From a checkpoint of a small transformer trained on Wikipedia.
Size: 16 layers, width 96, MLP 256 SwiGLU, vocabulary 9709, 2.71M parameters.
Architecture: LayerNorm before each block, biases on query, key and value.
Training: a variant of SOAP for these matrices, 2002 steps.
Each number is 128 + 24 x the weight over its row's rms, rounded and kept within 0 to 255. Layers, rows and columns count from 0. The size above them is the row's rms in percent of the matrix's.

# layer 9 attention output (transposed), 128x96, rms 0.139, rows 36-59,99-122, columns 0-95
size [ 76  93  91  96  92  95  94  87  98  97 107 101  80  98  87  92  98 110 106  82  90 111  93  92 127 120 100  99 103 100 135  90 112  83 103 115 100  90  90 103  94 112 109  97 102 104  90 113]
[[105 140 113 119 111 157 113 137  98  89 168 149 141 117 164 140 130  84 119 131 148 151  83 119 110 129 154  82 124 143 138 152  90 146 127 167 107 132 108 168  92 111 162 118 156 138 115  86 132  90 132 123 161 130  64 136 159  94 140 129 162  95  80 105 129 163 109 134 117 150 114 152 121 120  91  98 127  98 139 150 108 128 123 157 155 105 106 111 105 141 114 144 114 141 147 117]
 [119  86  98 134 116 144  75 127 126 147 130 133 125 108 109 131 163 139 146 109 147 136 117  91 160 137 124 114  96 112 155 146  99 163 113 177 126 125 103 140  59 113 148 163 133 138 155 104 129  86 146 141 110 135 158 112 135 137  93 147 100 146 163 132 118 115 108 145 144 144 112 159 129 153 174 145 100 123 121 127 155 121 167  83 142 153 106 115 147  65 146  99 129 106 150 106]
 [152 126 121 117 104 147 120 109 105 147  92 122 140 104 148  93 133 166 120 146 104 126 105 124 116  74 181 113  71 118 139 146 108 120 144 157 105 157 103 109 104 123 146 158 143 148 186 140 125 119 123 105 152 156 126 121 153 132  97 133 128  90  96 103 137 117 105 156 140 126 128 154  58 115 171 135 132 146 172 118  74  88 112 132 132 147 105 125 107 145 116 120 139 129 155 132]
 [121  93 139 125 138 135 144 153 112 123 158 104 104 152 125 143 132 124  75 157 111 114 139 161 109  74 115 138 111 165  84 153  80  89 124  86 116 185 158 100 135 128 152  89 119 135 103 135 154 122  84 143 129 135 157 146  89 147 161 135 125 152  84 135 104 116 111 113  91 154 125 107 131 131 144 160 180 111 104 114 142 126  98 135 135 106 125 138 136 129 125 141 120 172 119 148]
 [127 151 142 130 149 156 158 113 109 122 120 143 151 102 131  90 162 146 132 142 167 182 117 121 105 104 165 143 133 124 153 115 149 121 163 161 113 149 143  60 104 106 124 123 126  90 135 139 159 130  86 115 132 117 152 128 120 133 110 142 128 150 145 101 142 112 138 159 189 162  93 100 114  63 130 105 112 139 147 147 108  71 122 107 124 146 114 108 166 123 149 113 118 113 139 135]
 [122 147 124 126 132 116 135 170 113  91 128  99  86 142 152 142 110 121 138 102 123  92 137 149 167 150 133 159 154 133 127 114  84 143 107 137 137 129 142  89 142 155 131 116  82 102 130  90  94 137 120 179 153 136 139 141 131 151 172 150 180 140 145 138 137 111 130  82 129 128 130 146 105 122 141 105  97 152 116 105 122 164 135 126 112 111 125 186 126 108  80 113 117 119  72 174]
 [ 96 133 132 146  83 128 131 122 175 138 165 136 139  83 108 185  94 143 100 144  83 112  83 142 122  80 140 140  83 135 142 136  98 124 145 136 131 114  79 166 121 134 144 102 101 113 126 147 171 140 139 108 134 158 113 133 137 167 133 119 129 103 109 126 154 117 144 156 152 165  93 143 152 161 120 136 171 122  94 152 141  77 129 141 132 119 126 125 118 137 140 112 132 138 153  91]
 [132 113 139 159 129 124 122 186 172  95 117 124 131 120 142 136 137 165  99  98 207 127 159  94 131 116 102 111 138 113 163 103 151 163 130 116 129 105 151 160 154 116 125 141  93 122 175 174  90 120 129 135 174 117 136 128 133 128 145 124 109 100  89  96 130 129 114 113 167 117  79 147 112 122  95 123 147 128 172 146 110 128 140 111 102 103 125 135 110 153 138  89 136 137 134 132]
 [125 142 139 100 136 126 101 144  94 124 137 147 121 163  96 155 162 126 137 144 131 119 149 146 122 164 183 113  73 141 121 154 103 120 118 140  94 129 131 120 144  97 137 141 129 109  76 115 140 162  90 170 139  88 141 121 161  94 172 143 172 162 146 169 141 109  89 136 107 139 126 140 142 129 135 107 104 112 111 109 133 116 123 106 108 159 160  84 164  93 140 173 136 136 139 128]
 [111 110  95 148 116 149 110 101 143  94 129 151 115 125 142 141 121 152 155 105 117 154 118 114 173 136 101  81 187 146 127 162 107 114 144 156 143 122  95 134 145 112 144 134 104 143 178 173  99 141 153 118 123 132 140 132 138 110 114 136 128 122 127 129 137 166 134 158 116 117 128  88 127 122 117 149 129 108  96 111 140 116 113  53 142 178 120 152 154  75 111 140 147 151  76 157]
 [131  96 122 107 119 129 149 151 122 160 136 150  96 161 144 112 142 131 117  85 124 146 132 153 154 142  92 111 165 157 132 142 109 116  85 146  96 123 135 140 145 148 105  89 121 143 123 122 130  69 149 128 163  69 137 136 156 144 149 112 102 175 133 159 109 138 107 159 128 131 130 102 131 115  82 181 123 157 143  83 116 115 185 153 141 127 110 144 145 141  88 118 103 130 140 109]
 [139 116  60  94 129 113 142 135 173 115 128 132 103 150 105  91 108 147 142 151 154 107 150 135 118  81 149 159  94 130 111 129 171 128 124 148 113 150 123 103 127 155 148 145 155  87 139 132 130 131 120 102 141 134 170 144 111 142 152 127 111  89 133 107 140 135 108 124 161 105 167 129 128  98 135 128 143 207 142 141 182 146 109 139 142 111 106 108  81 113 132 147 140 168 131 109]
 [156 107 146 122 147 138 127 123  91 120 118 167 144 120 121 132  72 137 149 135 167 125 143 113 152 141 116 110 101 122 134 151 138 116 183 109 115  95 138 142 152 153 112 118 138 117 129 140 117 125 118 132 129 138 138 153 111 109 150 149 141 166 156 146 140 176 158 108 132 156 153 104 109 127 115 142 152  93  88  88 118 161 111 166  86 136 191 127  69  89 139 111 170 141  87 133]
 [ 95  97 147 123 159 136 102 149 167 127 125 129  75 134 125 139 126 106  35 126 101  84 100 116 133 138 119 143 152 143 157 109 174 170 136 130 107 133 138 113 119 129  94 123 144 131 102 114  97  96 131 134 155 135 180 142 116 119 123 134 125 162 100 140 128 143 120 118 115 126 116 136 106 147 131 140 118 131 113 169  90 154 160  96 129 189 130 118 167 137 128 147 109 146 105  99]
 [123 132 137 142 129 131 140 144 109 134  91 114 123 111 123 138  81 117  82 154 131 158  99 114  97 123 163 114 133 140  95 123 142 113 151 120 114 149 109  83  89 127 168 120 150 112 124 105  82  80 155 138 149 152 135 132  92  99  83 147 150 141 131 166 131 138 130 159 147  91 131 108 123  69 135 178 143 116 117 130 140 126 127  97  92 139  80 105  97 128 129 144  87 108 161 150]
 [165 112 129 165  94 121 143 102 147  88 142 158 110 114 154 141 102 144 119 140 144  70 125  98 133 131 116 116 130 121 161 101 136  90 139 127  80 136 147 162 153 125 133 159 111 138 151 143 123 115 135 121 125 146 118  98 128 107 119 131 113 180 129 106 113  94 124 148 119  94  93  86 149 140 104 140 154  74  94 139 106 142  96 160 148 111  81 118 107 142  94 110 138 165 179 125]
 [123 113  74 128 122 145 122 132 115 144 151 146 116 130 124 124 127 123 118 124 134 104 136  86 140 155 183 131  73 111 144 128 119 101 145  98 132  92 135 146  86 139 118 199 106 135 128 126 139 122 118 191 116 119 108 131 152  81  75 131 129 134 150  96  79 109 134 144 109 143 143 138  94 177 105 101 154 134 117 159 107 155 150 129 131  87 138 112 156 142 121 114  92 126 146 128]
 [137  98 129 140 115 112 165 146 173  98 171 125 154 122 133 123 111 105 132 138 138 140 105  86 167 111 163 131 116  90 138 107 139 175 128 140 119 171 140 139 138  81 135 128 113 165 105 141 149 165 172 124  96 123 166 147 161 110 139  90  85 157 116 110 161 151  91  87 117 109 141 124 133 119 103 121 110 100 118  93 132 131 151 126 167 118 116 161 138 108 122 142  89 155 137 155]
 [119  76 132 150 130 154 135 163 152 136 122 134 121 155 116 117 122  72  99 132  99 128 124 173 122 145 141 169 157 131 160 148 170 150 148 115 130 139 119 108 104 145 123 160 208 147 129 162 129 130 137 168 161  57 137 133 114 138 153 117 121 118 127 115 112 136  97  93 106 166 136  96 115 139 135 115 148 134  98 134 129 164 136 148 127 102 137 152 104 144  95 109 110 145 111 150]
 [130 142 100 123 105 116 151 102 133 115 111 105 146 108  82 138 132 115 125 167 126  97 129 120 126 128 138 214 136 188 135 157  99 138 128 136 123 118 121 130 151 141  94 137  89 161 123 131 122 117 135  83 143 129 111 149 127 119  96  92 111 172 118 123 129 154  57 133 132 143 146 107 109 108 114 138 144 154 175  93 131 152 136 131 116 174 136 127 124 121 112 111 150  92 160 164]
 [111 116  67 142 143 136 114 123 107 101 114 153 154 108 129 122  72 172 124 172 158 107 155 141 139 126 110 119 127 126 107 151 139  86 176  93 135 105 149 163 145 163 134 165 114 133 109 157 111 138 130 146 137  56 113 113 137 132 145 156 150 143 152 102 160 159 128  99 119 153 117 100 132  99 117 145 121 138 143 132 153 119 177 159 137  80 143 115 140 117 139 100 103 137 115 122]
 [139 145 134 121 137 146 158 114 113 151 141 153 130 115 125  89 129 140 110 184 110 147 170 128  75 119 142 134 111 156 107 114 116 161 129 124 162 139 133 168 108 141  98 103 145 116 119 155 129 141 157 133  70 123 152 145 139 120 137 125 154 152 141  89 132 180 159 101 166 171 156 137 165 101 123 116 134 148  93 112 107 116 143 119  93 131 103  82 157 108 130 142 144  87 173 143]
 [104 134 133 113  97 135 144 156 143 158  97  84 101 118 118  96 129 118  91 105 153 116 154 101 150 140 142 148 178 134 139 125 181 109 147 159 116 100 109 175 117 167 138 144 103 124 110 152 113 129 165 148 143 143 112 126 142 156 140 101 138 128 135 149 132 131 105 155 154 123 128 110  55  90 115 132 129 141 105 107 131 171 150 145 146 153 106 110 142 199 107 144 118 148 115 129]
 [124 121 125 125 131 161 148 122 130 126 118  97 114  94 107 153 156 161 135 118 137 128 101 167 138 118 140 105 108 134 150 112  77 172 150 134  87 123 166 122  87 130 105 132  58  99 117 137 130 112 132 103 146 152 111 128 108 172  86 130 163 104 131 125 154 119 122 116 165  92 118 157  84 104  82 103 145 139 123  97 152 121 130 116 147 148 157 116 132  76 117 123 111 119 167 158]
 [163 156 112 158 108 104 149 127 144 145  97 124 135 139  87 131 126 125 167 190 112  61  94 118  92 135 132 129 124 108 149 123 130 120 134 116  97 106 159 137  85 148 142 144 156 108 141 125 145 130 119 121  94 171 135 126 141 146 148  87 100 148 150  95 140 127 138 157 113 137 143 122 159 118 113 135 109  76 127  94 129 168 116 131  94 128 105 143  81  88 125 123 153  81 102 131]
 [104 154 152 121 121 112 186 112 130  85 116 101 139 131 103 122  96 112 130 144 111 138  99 164 104 112 141 149 136 117 122 139 119 101  99 114 141 119 161 134 117 100 136 146 164 148 150 133 113 132 113 178 178 159 177 129 107  68 132  97  99 136 154 138 138  98 156 117 109 165 106 134  89 148 142 155 139 133 103  97  95 138 150 135 127 142 140 178 159 115 158 129 135 126 140 178]
 [106 129 148 150 149 130 145 163 161 144 157 126 124 123 123 135 121 107  98 116 119 142 110 135 135 148 120 150 145 108 123  98 192 156 163  96 136 165 120 122  81 161  87 105 174 154  92 132 120 111 141 144  98 100 152 122 116 143 147 125  91 135 150  57 137 109 137 145 144 148 123 105 130  82 112 117 146 128 161 144 116 115 143 164  79 109 100 141 133 183 109 142 118 108 119 134]
 [143 102 139 173 126 148 119 101 188 132 154 130  73 112 108 124 133 100 129 150 131  94 140 153 126 130 123 161 150 174 154 135 123 105 171 139 112 125 140 107 125 147  84 113 121  93  81 141 146 106 105 140  88  89 143 126 129 175 127 167 158 145 137 146 134 163 134  60 149 142 134 127 155 157 107 113 133 109  98  98 106 142 136 122 121 109 138 115  84 127 126 114 154 146 128 124]
 [130 102 124 140 130 120  86 137 185 135  94 124 111 146 122 187 168 129 157  79 147 143 142  92 184 204 113 134 129 124 180 109 175 122 110 141 111 120 119 112 109 151 121 148 115 107 130 108 112 143 158 127 113 145 146 154 131 128 121 134 155 114 139 119 130 112 122 146 123 127 104 106 113 122 102 123  70  99 141 142 140 122 143 119  92 143  86 167 111 108 106 137  99 125 130 146]
 [107 124 111 134 166  99 122 110 135 165 116 129 110 143 146 144 120 110 147 119 141 105 160 140 116 129  80 107 117 119 147 118 133 126 106 114 167 168 130 138 111 123 109 138 145 109 133 145 139 143 111 136 117 120 122 148 131 114 113 199 163 130 153 135 127 127 186 116 147  71 176 142 131  88 122 127  90 127 100 135 159 156 106 176 106 115 156 144 204 123 143 121 127 122 159  89]
 [150 134 125 133 143 182 148 107 106 157 123 160 120 149  84 108 124 118 106 146 141 159 124 101 101 131 114 112 110 115 178 161 164 127 151  84 105  91 129 138  86 148 114 137 161 100 150 161 122 133 133 135 153 137 115  99  95 117 154  67  94 136 138 129 145 143 124 155 124 131 117 112 118 103  84 121 164  97  74 123 144  94 133 154 112 126  97  91 129 105 130 131  88 144 147 131]
 [167 129 139 225 154 164 134 105 151 129 140 115 123 122 132 115 127 151 137 139 146 125 102 105  88 118 138  89 110  95 112 131 158 146 128 137 123 147 148 113 102 129 126 181 180 136 116 118 103 101 105 157  99 110  98 167  99 111 133  93 117 143 126 106 114 125 140 126 129 110 152 124 188 148 138 104 111 114 175 141 111 162 114 140 108 144 114 132 152 139 147 132 174 139 132 126]
 [ 92 110  88 124 101 130 133  97 112 115 124  80 135 122 136 115 158 144 135 176  97 154  95 138 172 129 121 144 127  96 146 154 119 120 127 101 144 116 109 109 110  94 123 124 103 162 119 111 137 141 116 128 138 141 168 134 135  85 138 127 147 107 156 138 133 169 120 127 119 143 171 138  63 154 197 135 149 130  95 146 119 118 129 115 152 126 139 117 123 113  92 176  74 151 153 153]
 [145 117 194 144 142 159 173 113 124 120 111 115  95 107 145  95 139 124 144 112 142 107 137 130  91  69  87  94 122 140 150 125 142  95 171 137 114 159 142 124 147 109 149 137 114 140 116 163  95 133 120 120 151 121 148 130 119 175 121 188  99 135 147 109  88 175 132 143 135 108 161 118 146 133  94 171  93 115  83 104 102 113 128 123 156 129 133 125 144 117 114 101 129 124 142 135]
 [136 172 122 117 131 119 138 121  88 139 110  77 139 114 150 120 124 104  93 133 177 136 161 162  94 126 101 125 109 103 147  86 130 118 124 108 154 127 162 102 110 144 115 180 139 101  84 113 113 112 127  78 133  95 131 112 156 176 136 109 162 127 154 101 131  86 139 112 158 139 122 120 136  87 131 132 100 120 142 157 157 128 148 125  89 106 142 108 159 138 127 123  84 103 163 144]
 [170 115 194 116 126 123 135  95 117  60 118 134 101 145 120 120 152 144 112 145 114  95 120 105 158 111 159 159 121 126 116 157 120 124 158 130 102 161 118 132 132 106 166 141 122 101 100 121  97 135 111 100 115 166 148 135  79 122 142 162 129 103  92 130 119 139 177 143 110 111 168 132 131 161 172 136 114 126 106 106 121 156  88 134  95 165 116 121 109 128 103 130 127 146 112 171]
 [126 136 150 119 131 161 138 136 114 140 123 122 152 134 169 162 145 138  91 116 151 161 121 120 129 130 131  80 160  94 102 113 141 123 156 100 135 118 142 142 167 111 102 140 142 118 121 109  76 150 125 124 152 112 128 146 133  96 168 138 157 170 105 114 124 110 128 157 124 183 128 140  99 151 144 107 138  78 142 144 122 114 126  91 127 126 142 115 228 131 140 107 115 120 118 170]
 [105 128 101 143 146 148 124 122 105 110 134 122  90 129 159 162 153 134 118 139 131 132  91 136 126 139 101  98 142 114  98 135 157 132 113 122 146 126 106  93 130 133 170 108 111 160  80 133 123 127 175 183 155  90 121 123 169 126  76 106 103 158 137 151 120  85  94 165 141  97 144 125 122 105 160  98 108 119  81 119 155  86 156 145 122 141 103  98 108 164 100 138 130 141 114 111]
 [135 120 109 130  99  99 155 108 101 124 122  82 199 127 133 134 143 101 194 136 138 164 132 134 108 155  98 142 160 120 107 126 138  82 104 115 121 109  87  94  99 140 134 139 153 188 126 145 145 135 140 138 114 140 143 111 156 107 119 176 144  75 134 134 147 138 105 116 151 167  98 128 121 131 151 135 135 117 156 138  99 165 101 129 117  99 117 154 129 134 145 129 173 141 104 122]
 [154 126  77 106 131 138  69 108  94 107 136 143 117 160 120 139 139 119 130 110 134  85 133 119 140 126  83 111 176 140 139 152  83 118 111 109 164  80 145 129 153 167 112 129 111  56 160 120 104 156 157 132  82 127 111 144 142 120 162 112 124 149 106 171 140 127 114 169 111 166 149 151 135 155 144 102 135 131 109 124 106 146  98 123 130 112 124 129 130 138 125 128 151 114  90 114]
 [ 83  96 138 160 124 127 123 115 172 116 108 146 143 100  90 137 194 126 137 105 134 141  98 151 123 164 158 140  87 114 135 157 115 145 109 101 146  90  90 131 143 123  79 107 127 160 107 173 131  90 106 139 164 129 111 135 135 142 118  86 109 125 143 132 105 128 143 140 150 166 149 134 126 146 140 113 100 135 126 114 134 130 140 115 171 147 139 142 146 136 116  99  53 116  93 126]
 [140 102 167 124 136 144 130 127  94 121 125 118  89 171 102 123  98 128 156  92 124 133 130 126 114 136  95 102 176 154 114 107 136 107 126 155 120  95 180 107 176 128 127 126 124  92 142 141 121  92 115 121 149 144 146 149  98 127 161 140 116 120 110 137 108 107 104 164 160 111  83 119 167  81 140 164 131  90 124 136 183 133 110  95 114 133 128 128 148 111 151 181 155 150 133 109]
 [144 125 135 125 125 128 127  69 122 119  97 134 111 124 144 165 115 173 137 116 128 125 117 119 159 114 132 127 136 181 113 175 104 112  92 115 107 148 143 128 153 136 174 138 105  87 138 110 127 108 105 136 111 122  93 114 151 112 171 177 159  66 116 135 105 115 127 160 133  79 115 154 129 129 148 144 108 168 184 118 117 124 130 147 166 136 116 149 127 136 133  71 140 109 137 126]
 [139 151 141 130 150 110 128 169 131 110 112 161  99 154 141 136 138 154 149 105 128 110 154 111  92 112 126 111 125 135 171  93 139 129 138 134 125 148 222 185 146 137 122 115 128 116 107 123 140 139 119 126 145 118 111 119 176 138 128 128 177 157 103 126  92 138 153 134 109 100 127 159 134 107  49 120 126 141 141  69 146 159 122 140 130 123 137 133 153 109 141 114 145 106 142 149]
 [127 126 107 132 127 164 130 176 122 142 139 154 108 145 145 143 106 119  99 141 127 162  98  94 122  91 138  67 117 111 137 124 106 142 137  96 112 120  66 110 118 113 114  99 177 135 138 129 140 138 134 182 168 102 148 109 151 151 141 129  97 115 119 134 142 176 114 109 147 154 130 140  90 113 134 164 147 155 122 118 133 113 136 137 148 124 169 109 156 154 140 173 158 150  99  79]
 [142 116 139 171 111 123 146 163 125 136 147 113 138 179  76 153 110  94 126 137 100 117 112 123 106 149 136 133 119 136 120 128 125  86 116 139 129  89 128 160 154 148 122 112 174 105 132 154 128 146 138 152  93 144 118 124 170 134 109 148 160 135 112 155 116  67  93 129  98 140 149 158 127 126 125  97 149  76 111 103  83 170  89 138 119  94 136 156 123 160 114 140 168  97 137 138]
 [172 123 130 108 183  96 128 152 142 124 122 107  92 159 128 143 146 131 118 144 137  97 153 118 150 109  97 131 149 153 132 145 118 130 132 120 153 132 151 101 127 162 196  97  95 117 131 108 142 148 143 116 128 148 145 135 118 190 137 154 136 125 136 108 173 161  96 135 101 118 130  94 119 123 172 148 154 101 181  97 113  77 111 126 116 122 130 160 104 123 138 140 131 183 125 138]
 [105 152  69 174 134 151 129 132 139  53 139 107 144 126 145 144 107 108 125 152 119  85 113 116 136 117 111  99 154 135 142 125 107 140 116  70 153 132 108 113 126  86 121  97 138 157 126 154  71  99 149 142 132 103  86 119 115 109 103 177 113 131 137 102 128 137 125  91 147 114 158 155  98 153 132 134 106  97 132  95 131 118 127 132 147  89 125 148 145 125 155 156 120 111 159 139]]
# layer 9 attention value, 64x96, rms 0.148, rows 36-59, columns 0-95
size [100 103 109  93  98 115  90 103  97  98 106  93  89  93  90  93 107 109 101  91  95 102 106 101]
[[104 153 133  99  85 109 174  97  68 116 143 136  94 132 128 112 104 141 134 129 125 124 129  99 133 153 125  95 166 132 119 142 127 136 102 102 181 146  93 120  89 131 133 114 154 134 117 155  90 100  98 151 106 142 135 140 161 105 128 136  97 121 106 123 134 139 117 122 145 109 107 121 123 182 120 147 141 185 105 162 154 134 142 170 102 135 150 153 191 113 116 143 105 128 144 101]
 [110 105 147 174 117 148 114 144 158 161  98 178 150  93 109 120  68 141 120 134 145 147 147 149  94 120 148 101 114 132 155 162 131 134 162 112  83 131 137 123  87 178 127 130 151 143 143  67 139 151 114 125 109  96 144 121 118 118 117 144 144 142 134 108 152 160 122 122 134 169 116  84 113 134 125 153 114 160 115 116 144 163 145 122 152  84 125 135 113 156 112 140 112 178 120  99]
 [136 157 109 143 116 143 122 211 135 133 129 166  97 173 141 134 114 119 137  99 127 149 113  98  86  96 117 112 106 122 135 154  73 107 120 122 111  93 107 135 131 145 112 143 141 144 132 123 150  90 133 140 120 151 110 140 130 144 129 161 110 117 138  90  99 170 158 130 128 132 104 144 120 133 180 122 122 120 133 122 131 135 103 144 125 111 114 145  72 179 145 132  71 135  75 118]
 [132 128 146 155 150  97 112 115 144 120 118 105 108 128  78 132 124 185 106 161 133 129 125 114 116 132 127 163 104 143 131 120 126 128 141 136  97 145 113 125 119 132 136 110  80 145  54  77 161  93 111 104 148 102 112 143 118 158  96  92 146 116  81 135 137 101 133 140  86 125 119 160 124  84 141 119 115 120 143 124 165 159 158 162 137 128 112 174 131 142 139 114 130 119  72 149]
 [131 114  98 137 137  84 118 148 124  87 112 137  84 110 131 138 128 123 152 125 132 156  96 148 173 131 135 113 157  96 154 163 129 126 148 126 101  77  93 108 112 124 157 132 155 134  96 111  98 142 123 114 134 117 142 183 127 102 164 158  99 196  98 126 101 144 172 129 145 134 162 115 107 134 144 135 143 103 116 123 157 167 112 132 107 117  77 118 128 173 127 151 144 116 103 127]
 [153 134 124  96 133 108 106  93 171 146 135 107 131 110  99  80 131 140 113 131 133 119 132 200 153 138 153  79 139 146 109 155 136 119 138 105 121 175 127 113 134 126 157 148 129 140 145 144 105 100 127 136  93 132 142 135 105 104 100  76 148  88 145  94 109 174 132 144 109 139 134 149 138 151 176 144 161  68 112 137 114 124 110 139 109 137 171 126 153 131 125 104  95 123 138 158]
 [124 151 155 165  46 134 142 111 135 119 125 138 106 136 157 124 142 122 164 100 149 123 171 113 116 128 154 145  84 121 149 162  95 143 146 121 130  98 114 151 100 159 135 140 127 122 121 144 127 128 124 145 108 178 134 173 117 159 112 190 154 143 140 121 153  97 162 116 154 156  83 144 166 114 129 135 123 119  92 108 163 158 130 119 125 102 139 146 141  86  93 124 120 138 140 126]
 [152 184 125 127  95 124 110 145 109 141 105 125  83 126 145 145 169 133 120 122 126 105 167  99 127  64 114 142 162 118 115 100 119 138 124 109 154 110 157  65 127  84 158 130 136 138 128 136  93 115  78 135 137 117 155 105 150 126  91 100 104 137 101 100 133 129  94 142 110 125 111 111 148 172 138 143 108 134 188 147 125 101 137 150 135 116 143 110 153 137 127 116 136  89 131  94]
 [103 134 134 114 161 107 176 150 145 124 138  71 142 124 132 125 125 161 134  58 140 135  93 192 159  93 162 111 117  97 101 157 119 157 114 128 118 120  94 148 165 140 128 111 142  97 125  97 124 128 166 156 102 144 130 137 127 114 102 111 157 130 102 147 120 142 138 155 149 128 138 126 157 137 150 121 114 122 111 157  97 126 154 132  83 154 105 123 109 152 139 161 107 172 105 155]
 [125 128 128 111 134 143 145 120 133 131 100  97 120 125  92 108 106 141 137 127 107 143 109 178 109  94 114 134 165 124 159 108 122  92 147 135  92 145 126 121 129 107 133 158 141  78 108  98 119 168 150 149 101  84  96 127 118 123 175  97 127 172 130  81 137 112 137 118 107 137  42 112  97 116 112 150 107 101 128 144 125 122 130 111 141 101  90 121 106 124 132 104 168 167 155 123]
 [103 104 122 111 139 117 131 123  91 104 105 182 156 123 128 128 178 159 109 135 110 117 136 116  83  88 171 171 170 145 107 115 124 142  84 143 121 139 163 139 129 124 113 100  96 164 128  91 138 136 132 155 152 128  77 120 156 105 105 134 202 135 108  96  97 139 128 167 122 118 129 127 175 155 161 119 119 136 158 140 120 114 121 126 119 134 135 110 130 116 130 150  85 130 125 121]
 [159 126  99 135 141 126 137  90 102 120 131 137 105 132 145  99 124 139 139 128 143 107 115 118 105 160 117 134 109  89 101 130 125 117 133 113  98 142 173 104 153 125 129 181 106 132  74 139 125 122 170 136 138 115 128 132 106 103 117 114 109 132 116  55 115 112 141 145 203 145 131 111  99  77 119 183  92 113 149 144 145 157 141 177 137 130 148 132 126 132 107  93 150 158 132 120]
 [128 153 141  90  83 160 111 125 144 152 142 135 137 112  99 117 137 189 150  99 101 118 138 202 120 146 106 190 177  85 125 126 137 153 145  86 138 112 132  89 131 134 121 110  96 143 111 114 114 130 123 119  99 117 122 121  87 130 105 118 118 125 114 134 142 128 117 143 133 152 117 141 101 118  71  90  92 117 147 141 134  88  98 139 129 146 136 147 106 148 154 126 119 121  87 105]
 [127 125  87 137 156 142 154 132 134 116 129 128 137 128 120 168  83 117 114 146 157 127 134 116 113 112 159 126 145  87 138  97 132 109 158 145 128 163 109 129  90  73 145 135  97 126  99 125 118 169 123 158 163 107 122  94 115 106 141 150 128 124 112 125 137 149  71 149 119 128 112 159 130 149 144  81 162 191 113 140 171 134 129 123  98 126 138 152 171  98 174 142 164 128 147 103]
 [122 157 153 117 180 165 111 111 113 154 101 145 126 127 147 110  97 114 123 110 128 137 104 108 105 129 130 177 152 138 134 124 124 111  91 110 136 116  87 151 102  86 183 183 116 103 102 134 133  79 164 120 144 110 104 124 139 113 156 119 108 156 137 140  94 126 148 122 128 181 160 131 141  94 119 126 152 126 110 129 162 128 125 151 138 170 137 150 104 145 142 112 124  58 130 141]
 [157 116 128 127 119 131 115 115 149 113 140  81 113 134 144 119 140 148 104 141 113 142 193 139 113  87  89 118 140 128 153 115  41 120 105 147 142 139 155 112 115 149 135 133 126 127 105 137 153 104 136 129 185 142 154 133 130 124  68 126 147 148 114 176 109 120 157 114 172 136  95 129 116 148  83 145 119 155 173 127 114 110 146 128 159 145 134 162 125 122 110 115 141  99 103 103]
 [153  91 131  71 153 153 119 128 102 130 104  84 141 109 159 105 108 155 141 155  97 104 110 121 131 100 145 103 119 127 178 146 155 128  90 140 137 145 103 150 138 147 130 158 131  59 139 139 109 134  93 155 126 120 167 126 130 112 120 133 163 146 133 151 102 108 132 147 125 137 133 170 126  73 104 152 150 129  89 132  96 129 132 131 132 147  85 173 117 144 151 169 131 131 144 105]
 [ 99 106 110 100 164 142 140 116 117 110 129 139 136  96 144 119 127 106 153 161 155 122 128 101 136 119 154 173 105 137 155 102 104 112 130 146 119 124 130  91 189 110 139 125 130  84 144 102 198 145 136 121 124 157 122 130 123 140  85 127 142 142 107 130 161  86 172 140 143  99 105 137 203 152 154 173 147 149 124 124  91 128 113 123 139 114 126 151 164 102 122 107 135 131 118 106]
 [130 120  33 124 150 140 137 103  88 124 137  95 145 110 132 129 109 124 127 111 130 146  98 131 145 130 143 110 155 143 122  90 131 143 120 131 105 159 131 122 142 177 144 124 112 137 141 100 171 137 135 119 166 123 159 118 122 134  87 122 130 105 128 104  65 152 152 152 123 118 135 161 118 115 129 130 160 116 101 134 156  70 101 176  89 104 112 119 151 118 142 120 128 129  86 164]
 [157 144  96 118 132 181 136 128  83 138 169 189 129 147 137  91 150 125 124 152 118 124 125 149  87 115 119 112  96 105  81 143 120 157 172 105 130 131 152  88 104 128 106 150 150 123 143 189 134 129 181 186 120 127 164 118 119 152 152 134 108 121 149 144 154 135 104 136 125 155 148 139 121 134 140 131 147  94 147 130 134 101 144 116  74 136 114 143 141 146 142 115 112 111 106 118]
 [112 171  93 122 125 143  94 131 103 120 121 147 183 144 144 144 121 167 138 118 152 126 137 137 170 123  95 127 135 140 101 140 161 123  98  93 183 125  69 161 108 131 145 142 121  93 116 160 126 103 116 128 142 180  94 148  62  97 116 146 142 136 122  94 102 115 137 141 104 136 138 122  98 142  92 147 157 137 117 114 118 113 109 155 120 152 139 155 123 128 147 111 160  96  94 128]
 [140 126 147 146 119 173 117 159 106 131 128 146 125  81  96 135 123 133 133 118 166 165  53 132 129 140 127 158 124 110  80 213 145 136 118 132 112 103 112 122 148 157 118 126 106 133 158 137 148 138  98 119 134 121 115 139 161 120 135 122 116 138 109 164  97 104 129 111 115 133 136 117 141 135 179 151 154 116 117 175 115 132 165 120 125 130 119 105  80 114 178 114 163 138 104 140]
 [121 161  75 125 113 168 106 121  94  94 129 162 114 141  98 136 118 108  85 128 139 150 135  96 136 122 135 136 172 147 120 109  66 155 154 133 153 133 131 146 122 124 134 145 145 139 135 136  83 181 158 174 155 134 140 176 137 120 125 145 134 115 144  98 124 142  82 120 132 167 146 148 123 107 116 157 145 141 166 181 128  90 104 136 132 142 122 126 160 139 148 149 122  95 152 110]
 [137 131 137 174 109 126  83 116 160 111 104 140 102 106 165 109 106 101 130 130 121 177 144 139 112 128 137 120 104 122 157 137 122 136 100 142 148  94 125  90 177  92 131 181 145 138 126 146 144  94 134 170 140 148  86 144 165 110 132 142 158 130 139 170 154 149 159 191 142 119 143 148 108 107 108 125  90 103 140 127 144 121  97 161 135 118 113 133 138 183 108 139 108 106 137 135]]